python train.py --init_std_qkv=0.0644 --decay_fraction=0.798 --dataset="wikipedia_en"
Each number is 128 + 24 x the weight over its row's rms, rounded and kept within 0 to 255. Layers, rows and columns count from 0. Numbers have three digits each. The size before them is the row's rms in percent of the matrix's.

# q: layer 10 attention query, 96x96, rms 0.199, rows 37-73, columns 0-95
# k: layer 10 attention key, 96x96, rms 0.197, rows 37-73, columns 0-95
# v: layer 10 attention value, 96x96, rms 0.214, rows 32-63, columns 0-95
# o: layer 10 attention output (transposed), 96x96, rms 0.375, rows 32-63, columns 0-95
q37 100:105160089158143096141142120107150115117143160099126179124122157092095165134085093131145136130106103129133154111138098114095113118138077109123115135165163158103141137145125114118109168138091131146111185161077134093145140107144129128115113115103176120152133116124124135125091157108144170114
k37 100:146091127137075143134116136105132123129090111166139165109168148096118148158121124096125131151111142082136139107148142112136112149133103108138114130166130092131148197138127164098140174154133148117109136151130135165118099080129131130128088122151152158173116076130104139125099156141135094095
q38 092:117136158131135114125110114104117128143142168110150120112127176137112138104116118131106148105116144095082132108131104117162147117115160141101130098087149114109091145104145121153184125162129131117124135130134117172131128089090131187113102178112151146125112106104146159068103124131068104154
k38 085:132174135177134092130124123130143121093173118148176133128137147123103117113144103117152129149161110134114081127145098151128125144136115135128142112107163108115134147103178150113176135155131116157093086122116136116109126110094151105126117116071123117103100153091121137080150173129078169123
q39 098:104110162151147167129130127178101109127104080148164166147073129102093079136120129126170112160149134133143097113113137115118147109104117112153100132118097139131136139131133126120168097135098094111146066126154099147115064130126120145148125141117141162124109138137084109111110110124142167122
k39 089:165150162144109125115133156091087150135121157113122134103132149171152184136112191122160124121132114117122108124116150107157127089143119119173120148121137129179126155147080102147148097079100130060122105124135068117117129127110121120105152128128103124171126133135124123120120106124142134160
q40 095:159128147104099130131115140109149132147097077127127122110092119158125129124127146181154121094124093123073088126130130133115166160124114168111131129100142165130137102148128123140140115138108156157126147113145139076146122081105146107089071060139116120111114146086116141109118118133155153155
k40 093:132108137106119107158133139149126136172139131125088132115082148150117090119138102176084126101131126084115084166124151110138119151131109167093149110110137098155090186139140142109134158133097138139157130104133115119141130078125099113065124153130113113157134150114124133078130146089126117150
q41 091:113087143108135137103125122154144167130159161117180113142133119135092138120138105147137138135131122160151108149145172145165199130136139124125113066142107087096143145069115105158166132148138127133110135144111177098149146129138104105109106146117148166115118123149102122089121082126124125130
k41 085:141123103131116083146141150137085154115127142161145108144140127163119099159088115138111155146101128183149111106142139107114156154156203119125161138097109108112110075109103102136154152128087109118158112108123142107104122155095114131135103122136115117147119141120181148163135164152109099146
q42 090:138163123137105152146127142080075121161109092107162136118113126144116104115130145112118155093093153135131091110150100112104125176084113116099131126168105152125142124154118116154079167122129157143150135115137060095146095101125144139153137139118105150124103101123125158109133120099123112181
k42 081:105095076128114168169114121108171171123173098140147123147144176151118145161107107148087157133111101119125116112127108154068143144148086109136123130125106115149122145173148142114115135115092154160104165116149146108110092139106133135125112135150144159121147092107099099106144120105130165138
q43 096:140102155171102141141134105139140133144110116147145134131133080112165135152152137095127120154126168090145155136185121124143092091119108150101083142131137105083086145168118113148127127142138117120137129151187119118117141088084184152123088148145118111123102091132156116133104156126144105136
k43 101:117097130139118143139140157151163129104155123133137085134120154058127092156176129159136089150127125106116098129122103107086108102110155112144136119108131143092095118113114142102109153131125099175075118143093141165111100111148090102101142162142112138103090111139128114147154148088151132148
q44 097:147141101119170126097111126126114112128112116154111132186141111149131143092133174117156119123132087110135101084138129143093147137136130103144105132145155148095126093088073143141120116106114114145083130172162127156130101171156107117141113144126191111157091157118101126086141110099129125126
k44 091:124109134120161121140107154114093106170114091148156129117109111145122134123067122145150133129137135060128178160134092124138141120104134086158123141183146133111090125135080178109124111128127088127167150127149116127107129109077130132084142162121125095081135131141134118126121099115114146133
q45 106:134123156087153131116114135126114141173132134141111102122079116227147103168159119103136081153119111132096147098123120119113190105107135124134144120166124164139082069123143109134117127129169127127097127153133087125132132120145162121150143111104138110105135156129135144129130132130153129141
k45 103:162148140122136072133088088093096143148111108122106110178132090164123169139113114104158145125116101116093136129096121185100095117104139107137138125115130076102100094161126138118111117149149137141101109138099194132141133123129112146162132164139153123128117117108104153139156145089119122118
q46 095:103142117135108149095171108154167187093102121093094156116116118122152112120116145118118117156178101106100126137137140162152162133118115135124142143117121119111128158173102148166106131090101128119135157139141158184112184116126167134164146157128118111096122112150131094154149106101110150114
k46 097:116154161131118109148050151147150106121137078129129120121104105125128140140116144145155102149100119120126098140134123150131130114161146117116103160097158118133157093110142144181122118136112111145161098152132132111155104105120075130144181161175125125145110179116085161145129125154105131164
q47 097:140150134124147145145110136099137152137103089113134147088083124129140165118100146136152130111101096150171178159136126155103162177113133122126133115161106098137140114131114103111140089123125110079122162112152140144112045151073149137091149157126116109125113121105128104124118133100126147101
k47 092:126117127135127137151114084107144105135132079153146159121130132088167122150134139138124116121109101115097150153129133165137137101167100123127147088124123069121104177090111091121130127098157103109122104136129120137101097131139153135114179129151191114134086079167121115102094151132127161118
q48 101:117123122126184108133126150114111131130105158128111162094098126086123135155126126111126079090099115140143104123087179142116151132142133148164077173129108167120097111105115138106151186143125120120112125147127149103109140082100119116080168119135146120164135118161125140146137109088125144165
k48 094:136128096146114138121108098162142135138103175132125136142126136083130066104163140113099098123118139115116149100129115150113111131149111138140112118114140149084127146109111116125135105117153141154150141091112169118092151129180116113092098170172152103174095143143132186130113118152148108178
q49 089:100113138110155114142172130143140141126103139101146083082149130130129130127149110141109129151138141136144123159163131106088126128146145128138139146167128135148128091073157135161117147124131108168153109122126125139230128155154117107146108084123165108122155118086125142155142155110143150168
k49 092:121126132126112083140151131122147177159117134118106121160138118143127118120134125125126134121145127105162107140124084123108132142110141121096033161149102123116104115117142138101154148135144123145176129096059121120120108111143136156160114130115111176084161163161155150123131129151160114169
q50 091:120115117172124164125073123102124115110132121155123157166104118137106124115160127108164132154112117119118101068136073157069112146141112113105131129124128121126132158126183129119176165117137114094087143157150160125158109115139133151113122113087117131151139114125173155112115139170164124111
k50 097:155122143171133133141154131092158153129164103136136140095171150096097135144158119121154131113101156116151155140146110116124090155122124081095122148146119119145108173126098108124097143166109140114131122148141117132112106139130134137088110095086134157130108064089145184105150106154152100104
q51 119:090114110116146139156134117134184145120122155118123113124163139089130131118125115154105135149145126132149136148066124147181128121197151167099126140096122111107118167126150124116109128104093127172152151110136152150136112146093153098086086093096121147147145136142100139128129173092118122101
k51 094:098140085098123120147156150147127138096139185137154133164176130096090114153105131132137142092146126130151097186123171124152138134173173137126091114129087106125121119113093128126134130129147122140172127130124121145122123124144154149161107156116065149134097149153109165143132161113100152130
q52 110:163147140116136128104129159089126131125144122138123171087125142182081116103140092139120174136132136102109128098119118127109140082127087137119111140129174130123142130107176179140127141136112109111133082136102142127150165096110137103161119144135116124096116169172129185169142143144101109142
k52 112:142134122127141103103132153153145139147112130152122123165123128170131083142105123104126100153116165105129132117111104111141137154130064105139108163110094151122147077099124101118142084162123131111113130167136099124086192141161133121118120121156109146104153115087107117151125096100064112129
q53 100:161136152141170105093080129118133162151106165179123084129118114128161084124143081106152099115119097133149132140102156089135168076085176101164144128116104126076147083154162144115144089139100134128127128118146148155142122123120117126098116147128114119127124128129131115134131103145123140115
k53 102:106160111089116136067156080156113127168141102131143101174135103150176128081157134134111163121135133092110092163073174118125155126122150128134122140095127158122113102130123124097149140159161104116135106107184124140128117136118089106121129155116118154112119137127140146154140097123101117149
q54 097:124136106106125118135121187097133118122115187115113145171145130128126147142132124121158080103084105128136117114098149119121104128133161126157070145141134174074129074155121119148125110141145133098139155116123095163145109129156172176119133101117113167100108122135126177136132147137150125150
k54 104:139143122070143158126112131074127148138108132123081108152105126166119093126161116123088137098115120115145147110078171133140200085109128120192116129143105145094154065130147128139115116125148118165150157109138118084129098124129148128121132153132090133118143133141132123151125112145129129133
q55 105:091160147146156119185094106130113108162153175136153132124093136140114147166095111144123110113171165151139142133148121120089127136131159117160137137129103169126126106136118103111149119135117102121108087108155094162186107093166117136119118177155134136145115113141146119110163105099111090143
k55 087:080171084183119163131108171123154127096158081122112124149154087095131146087148134106163111115165084098097136104156138121112119099136115112102107112119155122101122067137118137119149160115110098121167127097132109121119112133093145108116129130128120118138135135142115122109105083114152154131
q56 093:127128135125138122141123129137153163091158134133114098141135160069111176147129109120127102112131104172153170136128135149105145084116119143138130124094173102111121115137130105084165103119118162123182121131113153142134134164111103132144151139091108133190130169131106080101162115118157160119
k56 102:121149152144109122087124100117132129158129129128128154156106117124141151128120111081114171077158113152125118153150129090167134117146179156148063162139161121087105119152077145136129141154147109084151129133116113121125084106131097123107169123179126138115120118114126081097124142120153119130
q57 098:152125128137094163118099148081121107137136073118164155139103143121121122136116106103135130132101132092153114121161156127177165095124149147140101161152107161139109100112143119128124145132128187114083138142136132130127134137121124101110128142146132127129192068115077108134093120139140074105
k57 092:120132095165117143120054126140166140142151159127170130117131148123156080147161119124132149129128135124098173149117121134114097122093107126160127103155130095138126182146111095125117103077111091105096094116114136175120133139135098140114122133143173101135149125106086106171132135147118115103
q58 103:149149088163121103113144126114085152115124128109118128101126143149135107126116092121137118088132141173141086093087111126099143146135124116106148132153136135139143044099116066149106129145101128106130148147121126096092118118133135183150114143110141143108143178131178136139118137145129099169
k58 090:126134089138156130128100120105136178183127104160130084147135167141075162120110147127121142120101127132115135135142120163133158144130096146111127159121076150144144098116141115082140124128094144170075196180128145116116129131134126098106142135112128107144141144120115092149122139118086107132
q59 099:114151155154109090146154148126137095160127136109089087117095123134137182109092157132134131133152112122123095154097124133102135153132155120101105072115113146148147056108162129183146123132136130148132100150101104116127102128136157104152154176140121145091137122134160122093123132100133108098
k59 095:095146157145126122138116123139145121179084103119103103173154129115142111140094143126162150141142122121117136092104144154147156108145099119147129135105173137160130068126145131148166178097094100149154156107116133063128143110143123137126122153093134128109152103135111117093119102137078150096
q60 092:089061154120136098145150109132164144124142120132129115124152144107153140134121136141123123174135147120148171098120153132173113140115112164135121156168180099115139179120161163115119122112112120124136133140124161177133104143134110093089119065126169156118132095118098096118144152099119122131
k60 093:117111138100107154125186124130122137103102138137117144097152100070126100127169165133150100126160103118171102186152106112167079120116157121146144121109121116104139166121112128131116136116148075110132115144124124144127149141127136141143120098149116143110068157109133159141140145185148095138
q61 101:100124099166156158117121097151116096123150120140162117119143105065161155116141140120110125155149121114132156141130138100087108152128174128125131120108161144174167185134127101123105108127144109126157146151162176147110102117125093136158142163126159138134155120129163136100155109080116105155
k61 098:116092137159150145102123123109126157028138100111127148152121097116143118128144144126162114147133102144131121139164135151120146114144078113121111150133157148150129137079093162156119143109181125143103105120156134149130129153128105132152127133129135152137100130063153094111089115158151151143
q62 101:100129147118111172106140111112094125138102108144117120079130100106140161085069149095141135089093133120121135148096105133110118075151124122121122129139114151147089105145123143158109157134159106136115142142126121126143095115114113119116119150114178150130083073141094135132149165166168172129
k62 094:138177149130125146135134120108163139166162126129114142104133111079118150115137126149134154156160147140143081120117091149127130095140135101134143107149085175142076157114113142108127124140157087138128114115154128110166075109128160171125101097098173163122075108110105135122111161130125125130
q63 094:106122123151077117117097115147132125138108109136102123109147076152189143098160149120114108130184159113103135172101141157114120157119078167130149105115105134111154058148132139122132147131126120115128129111135113108110118078170096107180135131153153128113131148099124128115118095148128139137
k63 097:120135117159163115127159089140141065140076096125100130129087110147146137125129148165148093168131141081095152135113091118149105093133095096139130133103111099132115159148132129130146116090120105104119136143165133127100142085099073110167143133146144128114148126091143100154106109111140146153
v32 099:113124151132135151151084124141155127114131101101126181121126095120195111179126141127103108087131149108152127139144143093151110153128165102154144140123111166153160107107140109130118134144136072111096132104117113121102108140152099127127147118106140107091130159062144153110165130134089115154
o32 107:121147113091146131120096086099126120125110139159117101130133112164142131103141131117125184108101125094127123071121116144091117146115119157121114110155155126131105132094127130127128162155097129103149202136105133129145148114112140113076124064101140123133101096138096140086141156079145099140
v33 104:135112104098094127115128124142117087112127167142170139139121090142120123141153083146170146125160168116102100085139145127128128097111162131142142145143136114143148141132168094111110135141130157167118180094084114160101144130167164147082092137149137129116164137147124119085169148141108149130
o33 112:132090163145120109094117123136108152150121081163103150089138145138158111114108155109094160164135121097125144144146112077126092154111089123133131150189141128186123134134136094126098087139125076079123106148105108138170144131133121122151122150152134135121142091162139110139113124115155144141
v34 095:153149116132165138157149117161088126132125115110113144131122120149149161103160126135168129128170065102188165135104155112142136144121116118103109143138107121072146146101113092145109148102156125159162125111113150126114150085141110106118122143145119126125108118135169124124126130085115204151
o34 083:136159144106102156123106116133109134093081127093124142102121106114166123163117163122128088137147173144153121130110150161143099140141118159165087123167107106090118127174106144133091102118139113102126137133137142143073097126122125128160140116150147160113119092073109155162091096111155118141
v35 090:160158111128137149117128134107102135119122131128143134118112137062100160099146126128140198105141148093132153115107155121105124116108118132164108140146129163142088142136163122147084140121139092121162125160110089124092104132099109123080126143151134105092135161086167132137127094174156112099
o35 081:101075117114100136120103119144137116131131106126108145167155091112178099130144127120129166070153131156155170082109125125148122111183144184101108143131083089100141129143119131133120133122156122138125155089102164116128172126169141127142094133111103129126123121144125127111119144079149155136
v36 112:111106135146142140143144167125139096135099162144135114124142064177142127132131122141125122119155150129103088131125112113090187154088129127136090128115161085131112142112112085098149093133118115120140160127176127124160126108125137168146162102131150148117140135137126114185095138151087078130
o36 102:121114114146114089146072146121119109151161160097108148090129145132145122148111101141113099136067124108108096149120080083076103130101111120125130150114132143122148133160156137109137130101074149121118107154140128138121104123153086126083133117088101130132166117139100136122147158127191123136
v37 111:147124105134116141121132151156143138119159108094109127122154120100100108162096154139110111118112179130137180098083116143099094158117133137115129154121146121135115130168087127108159149108160112122146160085155124156134134121146105139093111070117130132194167117142148136117127105086086161123
o37 110:087164110096151139142172134092139167149117132138107089124158156124148122131120110142122131116119119091194120191100152140140122090121135125138114176129114165110107109105156112155126118133104106120175134109140104132154108140140148108113104110142115150140144117150122097171177153155155117085
v38 102:141162158116111118104124123114092087101100105116113114181150138138133124099136136130124116104088193107133114122143139157141130176103155104143119157126122102129102117118126122113169114164146124169142120062139156152123093117097082109144118100095086078124125134139128149118130094133116135096
o38 107:120113150093093162159140102108124136093135119132046126118124140119145168111136130171137122097102094136129112150129109105145106131197125101148137102138122151129102111147101098119135111129129099143131090128131160164150129134101180147087124095162129146141098147119109105118151166160129162134
v39 102:168189139150115097089128136128139124136120131145112138157130163142148079151147121127156131156158108197153137128139132093099136106145104110106083146123134140135108142107150095124123144094122116115127092115113167112082100105088126173101095141147120145089158101101123148153130157129141152123
o39 100:148118118113163186162093096136114163126114111096116167117140125138114132144115113091109163111109121128114141046132128152136127142140115132115121102135101087100119182120140126123118103089142155113090125139126126141082141120143124080140078084124129138126121118123123130166133140190142136101
v40 108:124151123115158102113138109136123100126144154183124181144107146130102106162123123121120119137126124107132082140105113123140141130140114127084069095137138113138123146121088133149110156113126094135111150116119142112165128133168100089140101139091171128137160191127090152176151130128083097103
o40 106:122121123167127158163148141094145134093140137124117108130151142073123165122102147099108164126096126132169168149132098108097127146126126116134137110092163128151134167106132092102136142160070149112138156100129105119085094135146127126135119098140143149153122119089179125085111147119138137070
v41 113:141161123134121070094140155143108084157128091118135123116116086149109128173121126130125109125125128072135128101122128122113166135089132174122122110130116094163127129132086149113157117095116169164199135147107142126126124135095158148103092101124138116125107134114119155145181158114126118159
o41 106:166064108096132148140112129112099137075114115149108127155219125113151127108134123095152119150085158082135130121115134131082113106122090143110139154147128141107139102158143111143097121117134151143115080116135112164124139138166122126123153114177115123130131154123125128157087137140138120102
v42 103:119142128121187135125123113096174151133105132135123129153089114139122117121105137138138141150136165146078121109136166118119139151101182103148105097134137149098171074110118150126112133115108106159143156176165140186148101141111121105101095092118130114112092151132138102167113131096131154114
o42 100:102091086140102115110162120093121129135104155134130157122136110110131115112121156118120086096164082072117120136134107093159084088092177098100144080148111127106124129141153119152123143188131131102117104138137133127161111139132152122119100114105149169132137111144168148144135100129112167131
v43 102:112120165158129125144154120155133123143096123120144116151167179124123181157120110135126115153153131138141165125102116096130152139117106120116116115122117139128087140129216105126131106093074113114133123144105091103121146103093180141128111126118129104090126135132151145138141072112079105143
o43 097:142132103109162106152108073127124135132169170136118106128135116088106091119130115098117109123113122160111089111158151095138138141186131156135098139129084108114117123115135076168099126098124154121148133129122128131118104149075111140163129147117094130122141130190098121123099088131079135112
v44 094:110138128097125094129152106113174108138109144119124155142176092139135128146187115098134122161106117155102145154130148128113163087157113129138141158126086144127130101101111116116136121180086104133126177111136091110128113129084117106151101166136174127113143169122121128160131173134166148118
o44 092:091138123154127103188149118101137125142103135121158155097137194097113156134112132113100153160126108151130126108184112119145105119115143135090137095152165106144099159138165110122134126140158137077089123128128168137160136124128124132127161157126141123187094106102127163139114142109115140162
v45 105:142115135118150096143111140120106108138122114105122088129127107104098147071123100137154117164132130102153131114144118119098149147099191102129131117064147111083166152121113116110129096101123128139095140149167155101146072147138174120140110155131086121102096125119137131122106160089143099113
o45 099:150155153152141138129102080134113104134135108155114153128102078148186099123152134135125103170113099099125127164134115118116119150105136080156133075136135113128130112162142133160156121147117132122109111132159200136135116086137103153140147129109145108098153171127160115114126093150149141172
v46 116:103104114131117159143126144140103170135172144099188082141135133139105083107083137133114141126148100121114155134117098100176171127087141115134135113144139090133125143144081124132150136126121140144146096149143139150116134119143103144090119133148156192132131131176169144139086150093127122145
o46 103:112109109158054119089152115138135099118098095140110116144101131149123120154127110156100111129148130117105117142115126129096112145109105118109120154121096133177165134165148075135152128144138158169124116109077113113109065149131121139163104091164139134158153126121104134152169111156127110112
v47 106:094131129130136094172138125130118173118089110147137130113093135143106180119078117124097132131138112152120136129134101149156130131090119170149144161127120118118184171147133108118144090107120081152177130139114157126123126194128142177098106116119149117115140128133098153085121118150122102160
o47 106:143136096155135074092137121146109123118163115141088125134123117122124113085160114157094121114132147121147133130086146098107127065158143104112078153157143144135133092079116095132108127119117103116085128121156156148093106159147119134128100110122159106146087137145158136130077106146118088109
v48 104:149139138104145097110130210114143105156108106091123119117094137116083166127120164122128114107142125127103112114137146089147174134171149147133132151142150123128138111097131125138151130131119118123157122067160141115141116117094106096121151095118170111149161142132112130131195145091129157157
o48 095:147109103116128123133151158123134141124097129135145155083153108122148118135107102127138097097089119135211127145105139126141130167101114118148145119152143093119077145122166072102121133155152168123134106135166124181134122101116155170092125084127134135127092111147118131123110141176138108137
v49 096:118182104130129129098135143128078099142166143171092121181138098142081112150152116124109135126109144116148161137166111095127108117130118135123193091136123117088116127107113106111129120128142133130125156156100132098175100136126195134122151146174138118140102099100149122140103125137137126159
o49 096:145119166105111127130107133118115165117164114145120171138125136099127109115099122104141118181138089118108102158153118159151123096147115141161081142131129119121136152156172173171139136152130189158143136105111127116142181121127156121155170137102163123141142131071160157122113143143156138124
v50 109:139108105121085122098132165090125186130110139123121153118131098109104119119134111178163100135131145160137138107126112168075088130128111095150155134157138155120146134148126139132115116074142145140123086149106123116097137099159139136096102167117157088116121120128140096094181141102096149111
o50 099:105088163113144130112163129136148131160102154136116110187156117159136123093143100077136116152140138108133114096096130118171135099127156153162135139132140102139152084135160139130094119120129087116134118118171140183148161088123116107165088100144133116159128135123128096139127093102167151123
v51 109:104098114108140159162156130149077122122100159126197152120131120144161113123100162135128129121162136135119150104169070123122111126146146109135130137137150139173091110127062147132131158098086094093118145117146150167121153133127103167124145143149103116148128130118112122165096102128149127114
o51 095:098138165172118141069125111137156174148139159104110115141128133176153144113120137153097167133108130148117152152114126149103117116130163149103127113102133137130118084147137125141141155118129143181103094189100133096122116161128098076115124128150113150140091121157112116100140166105123155156
v52 106:144135133147112090159111090110117133123165130157099127167108081151118132156115114140129138112152133151100126140122133093081140115128166176174166117141135156085065143118165151087111112114133119097165139111129108157100131160112104103152134140120104157121110131137115126095134097142175113115
o52 097:162148142139134154076177099166147132125143139110119137110120135108117099132150083123126143135166135108152117085150105149130080122115141111105157176138127132106149197115092141176168118171119118129125120155130121121118165125110172183132084131103142123113105121127133103142116155129143126132
v53 102:147154115107111149118104118110079119146121150165096101138138121152197132136120120155127144151116149072135129116125109130122137128127095107183131115125126089129121118142105171127125120136103090114147122146148134113133138114157142198159152166081128171147087184144116153123140109127116107119
o53 104:083066178146124124131136117148173092117181129102092119124130108112117128135157129131139085151132103124141110109155129129106113126122125106100144123147137161139134153081157190146103091107106112153167108123067127156132103145138114089129171106143106146113132136113140114101104123112131126148
v54 096:132135106167131110124116118112141109156077124122112168133150127135074138152098159143170088107115135137114081133102149146115102113131124123148137181112146121163159100106126126164163127116160151122127149155143134153126130122133141169108104148160139091154190161124143138086125077091138139129
o54 098:152092132109121071157170159113128189121134150108126099109135114148132133144143135110102139141131141120170160133140119135106146116143153136121119127101153075107094110100138139142086152126135074100149105105173173133155129163141130122118128098129109154122128100128132149176137180177130116124
v55 111:140099130134140134153138127143151079137165137168123129139138136095116155135097079129141101152146173120152091148181084132147149116124095161131133130138146113208097129114159155095135145138128155126114108119137115109099115102121109135136177114123144092137108086147145076119110107103148126118
o55 114:148148103130143105132124155157140182117155177108094112113103183120104143153113147097091096108112099138149114122123161120126168157128146108155085126099149144128146111163122111105111084171105159158137133141096133129113155125126142139127141158130060133124164171168154127123131119117115132143
v56 100:125134101145120125088135120143115147102096112120128122182139146102121134124098123112086152128133102082134122189135116123119067132118181125174102162111138122157119103159125112109145134126101154088148151110121133144115139074115136171117132137135115170150109127175131148145148105163131080107
o56 098:108119115129147127114190106153134127138150108171128149123134189155162135142172146159118150113132160131120139133102127167108114128169155134096158130113118097128091140162132133179109135108109149166144097110172118136131099197109119136112163125099138121138136131092121127088121153104141143094
v57 109:120093127168128127167131146150136092091167125137110117121138143103152144142104145112159123129136120088108083110127117148120123115128140138174125145124101100055116154137107107136129135102134105155149147098104137109098051107114134112129111098094127132150110130129156116128099109110160070175
o57 107:142126103112147142087146132138156135103121125129124113128111100134172101121140122114130134105117129115173139141095140069093162109113088121161093142105136188107096129122148135155133079142065169115107140110144189070108135163111126134104142149125144130141144137143128121113113092122130154145
v58 098:153148159110120143118153119110123129136132104176090104106102104151127144152131122147153137108082118141125159117110097132167111138105170134120147157118143150137172142117128168146147140086074174177119119122109159151171105098140185149162141112131109144111125123137144130109130123149160088092
o58 105:141107147130134116118097107150084124114163063107116141143119086138130148084094136123145107115137160087116149107152133111107140085115134072144144127140131120122083087138136172127148138113121136121191096139138128148133101134118082123169177166131142111127131146127147075139125118113109138139
v59 094:140131106139109124083137105091137062147121156128124110112070117121133153115115083126112157131138137107137133126114119108137075124133161157110142129113111141149123084123087124111151092108164087121141127143082130114136176119143077135106098132164138139118165136102181092114120129115099154131
o59 095:112092180110062140135188143138093143144153125126113154156137132128111107152152146137146139107184127150112078143131142123131100151122097117142132119113153122148109129120151136173089127151132113112176162135120132156092128147145133116164121141137109135119079120160130186136163127116172125122
v60 100:118163147115171122133143128160141146129106164129094143099118114114095127138134077210099148162118135071151110095111126127141128152149124145138117071115098091157144141118135132106126146095096129144091135131136109133104119048130142104145141109134150102134129119091129140135151150117137139132
o60 099:085111053127129141114094092080094132144137129130106124134147132105127115124151157101110107159118116146121118145148106160143168139074116138142159136115160145099116129123144142134092117158115127112099167135152102130095111115147124114161147128142142145140155134166160094109090133068112152171
v61 095:166134142110161106088139149116150156133118128094137131157152141112128201164103173165094113089175150142112091139120107130119141166155141128129143133082135134130135142105130125129108099141117112100145147119134139104125166087153118153134123081127144139091167098165088134147110148093124128143
o61 089:165125128183125082128114108132131158187139123132155121099134134111114127149126137124095090134061120122140142157106137136118151161105122153129166139137093127128099164155129110120107144121077123142127164136155135171103112127120119151066101126085128094145117104158106109147120111137134156087
v62 107:100097186101142123123084081106110145137104088118151147144123111100130158102118133155083126122122100110125111129120112163128176102127180115094069113145158119089129150081119122113118136097144109088151099117105126128157115127093132139111125164138115117129129182164143107114111124143120133122
o62 102:163130127135128154078122109126112123101134130109154139103156082139142141100114156134164127100121136151160130164084103112141091146203141121128171096072125103145168167122110128157142147145134122140112112134148173160120116142107076155113128101134162110137120127147133125139155126090129097116
v63 101:110131145152087139096108145140136137111159130134164127144186104132121129130122095147125150171143135113148118118144112086120114108129119123142090115090141131103132143111120137115140033143178150128115140098123163101097138170096134161119194144111142123126127096125149151105098091134141125117
o63 100:150143129110142157125122127162142136148106116143099143132093109148176151139135103128106122122141097102106114152141130121105173126133114151186103140142152097168139199105124086158096128101112101174116130162095159130146144108156127091126135141129122110100105169073138119125161118129125116164
q64 089:085122150106172168106138140126153151109146192150142104131101136086125134110158146147180122116135117095145091122119126137158106137126155099143169121102164129109122129116176104167121135170122140156170106068096134112135133134132147132123121142114102149121123143127130179117117141120174147104
k64 112:100149154100100129107161127127126142104135142165098088140098125154149110093149127143109125113117115122121113145137173117154151105144180119126116110087132146104133071118138131155174123157140118148206143098164113088110125180137130105130120183126078139155147137130121135132127114132115127136
q65 100:106136110139096122122145157139132144147160127114158059128071155120125130116135137128162138147107084201123143126100095113152119122150091130134148118111133101150156140145150136123091164096188119120067152145151108105145131126114124150140121139150166141112110159115150118114147143083134127121
k65 102:129132154180118084156157072173123107099137137112145083117167156085119131149136121161117126116124146127140143096135113109122106124145120086125120120129121139144131190085137119137091139129121125131128096112092165116162088133109113058158138108140123111105108102127106102139105098127119117157
q66 101:153091093106075074156143157128125091127134111142145114131135148104087144140135150132165132149110163103138121125120158148144085151148114125079133163112159184106146108148118161131133121115121127126119106132116098135163135120149145144118147129135078201141143135149143117113116113165124177145
k66 104:116126148134073097163136158125141152150129126135129133186116109130134155149088114139128107150124138144153143152093131137121122148132130135115096175104164163100152085168165125122104102132146145165092128146137115102148114094161165124147150128128127176076118121144124169125121127162107089088
q67 097:145154118184091116110106142155106135094097111176118137148105154164118154129107135150121139107141084138108104120167143114134102133118101127122135084069156160155164123143146113127109103166158132128126137119128118145138115094150161141099125129147103109092117161168108103145111078167150149110
k67 099:151126130134107116135101133136135113125156130125096092126093112134103117123110105176163121126123091153126124115166113030133115172113100165124150112072156134105120152155127120148109144168145142157139138148144115065113136130148102154078131120139122105124104150104111104113152108134109126126
q68 107:082097121126121113122107095141147165136106090096117167122144144117143145111134148130162162163144088125117102115146087128132118171171104165097139133121136122105116231106115145123100081118152143131111145109151144155131144130113143112151089142113149105137120134117124124094105122093140126127
k68 099:086152121095127150116117132159124140133133121115151139128120141106107119125123163150142117126108123156135136125168148119158087111121135151120142133100176096125109169106050112120088112141156115120112102134119102198147107115095116132138128108077138148109103072127154124104166143136155084115
q69 106:133148120119110120145102113066161159137155133151102152110097175112146170123078146114137114132113113117129128089127088133103166124153124140140135118140153146151145200098101118150126121166114131144110160129108130120100132123118152112122114126135125133162098148080107105080125146105151154186
k69 103:121106120105103165151158125100125154133170170131139165082139150073132145140166094132118098138120119131140063122121115103127119138176141116139112139092112142129121193144127125100156112125136146147103111121123114169160166148086135125103125124117091170093100111124118133103123138137161122153
q70 113:089086128125126133119133132171127125118115119157168109115121058163138135128143134122157111138141143088110145121128118123100132095125140122134152101153125121085143115132075156112083111112109146153134079135158127132092079118155075150143137153099196116115119161115133120111125092133156124128
k70 098:073148132126119119081162145154110080135160064145143163130144079122165131112132144143147124170147122111156118154145093162123102158166140110106160113145169116140117130114144110115126088095156123139117118128116088118136119171132115119127118130128188121108120139137156104131135097157163150144
q71 112:125133139141142192130142100109132081136142079138107122117158144126178144129139142161103137124108135097121178161108088156105148116144123130130134144147120105128123144143107114171098137137140117135105105118177143193098145130095138119079095093140132092147117092138122085120107126140138155095
k71 116:154120131126113141105114130101137098128104080128121130102127095102178158138118097116155109181131141095089144158137128154144134122122130098133166110155099088136145162128112130127099144143147097085082130186171142168128109143113131107101112114144148113148124112106107107151107113170145122075
q72 101:131101133139122123109137102110129149134104118120143151104140183135146164103149142152133159141126067121158128084093096156115113130137120133125139132121098105124110143076128105113118135173098130147136119089086115129111107143146130154094113120154171164106116119097101140106149196164161093101
k72 100:134139113099082133155171166143138137094138147113197141115182144105147082118122107155146147105132109143130083134133130103092114136117118116119133106168093114143124083100122105162138104138126128156170135120144122154140111148138165158108133096128136153127088145115125173152154157131174123141
q73 105:151136153139146138132125120134146168122156123167087112101145158132119138124114118113150150153139130140116110168126065150124174150089090137144108149153099173127139139143112102122131083102148084122185114147162131122146106162124138167131177160160126144119170108118114158139109131137137086117
k73 105:104102147116091119113112118136127111127116143133146170112154160118145133151137116144138164102137138150120092144178137091145152152091092121124129137120076155138146133176105133124145150125134134091171086169105146121158145113134131075094177106116115099140200119133122152141128130117085131129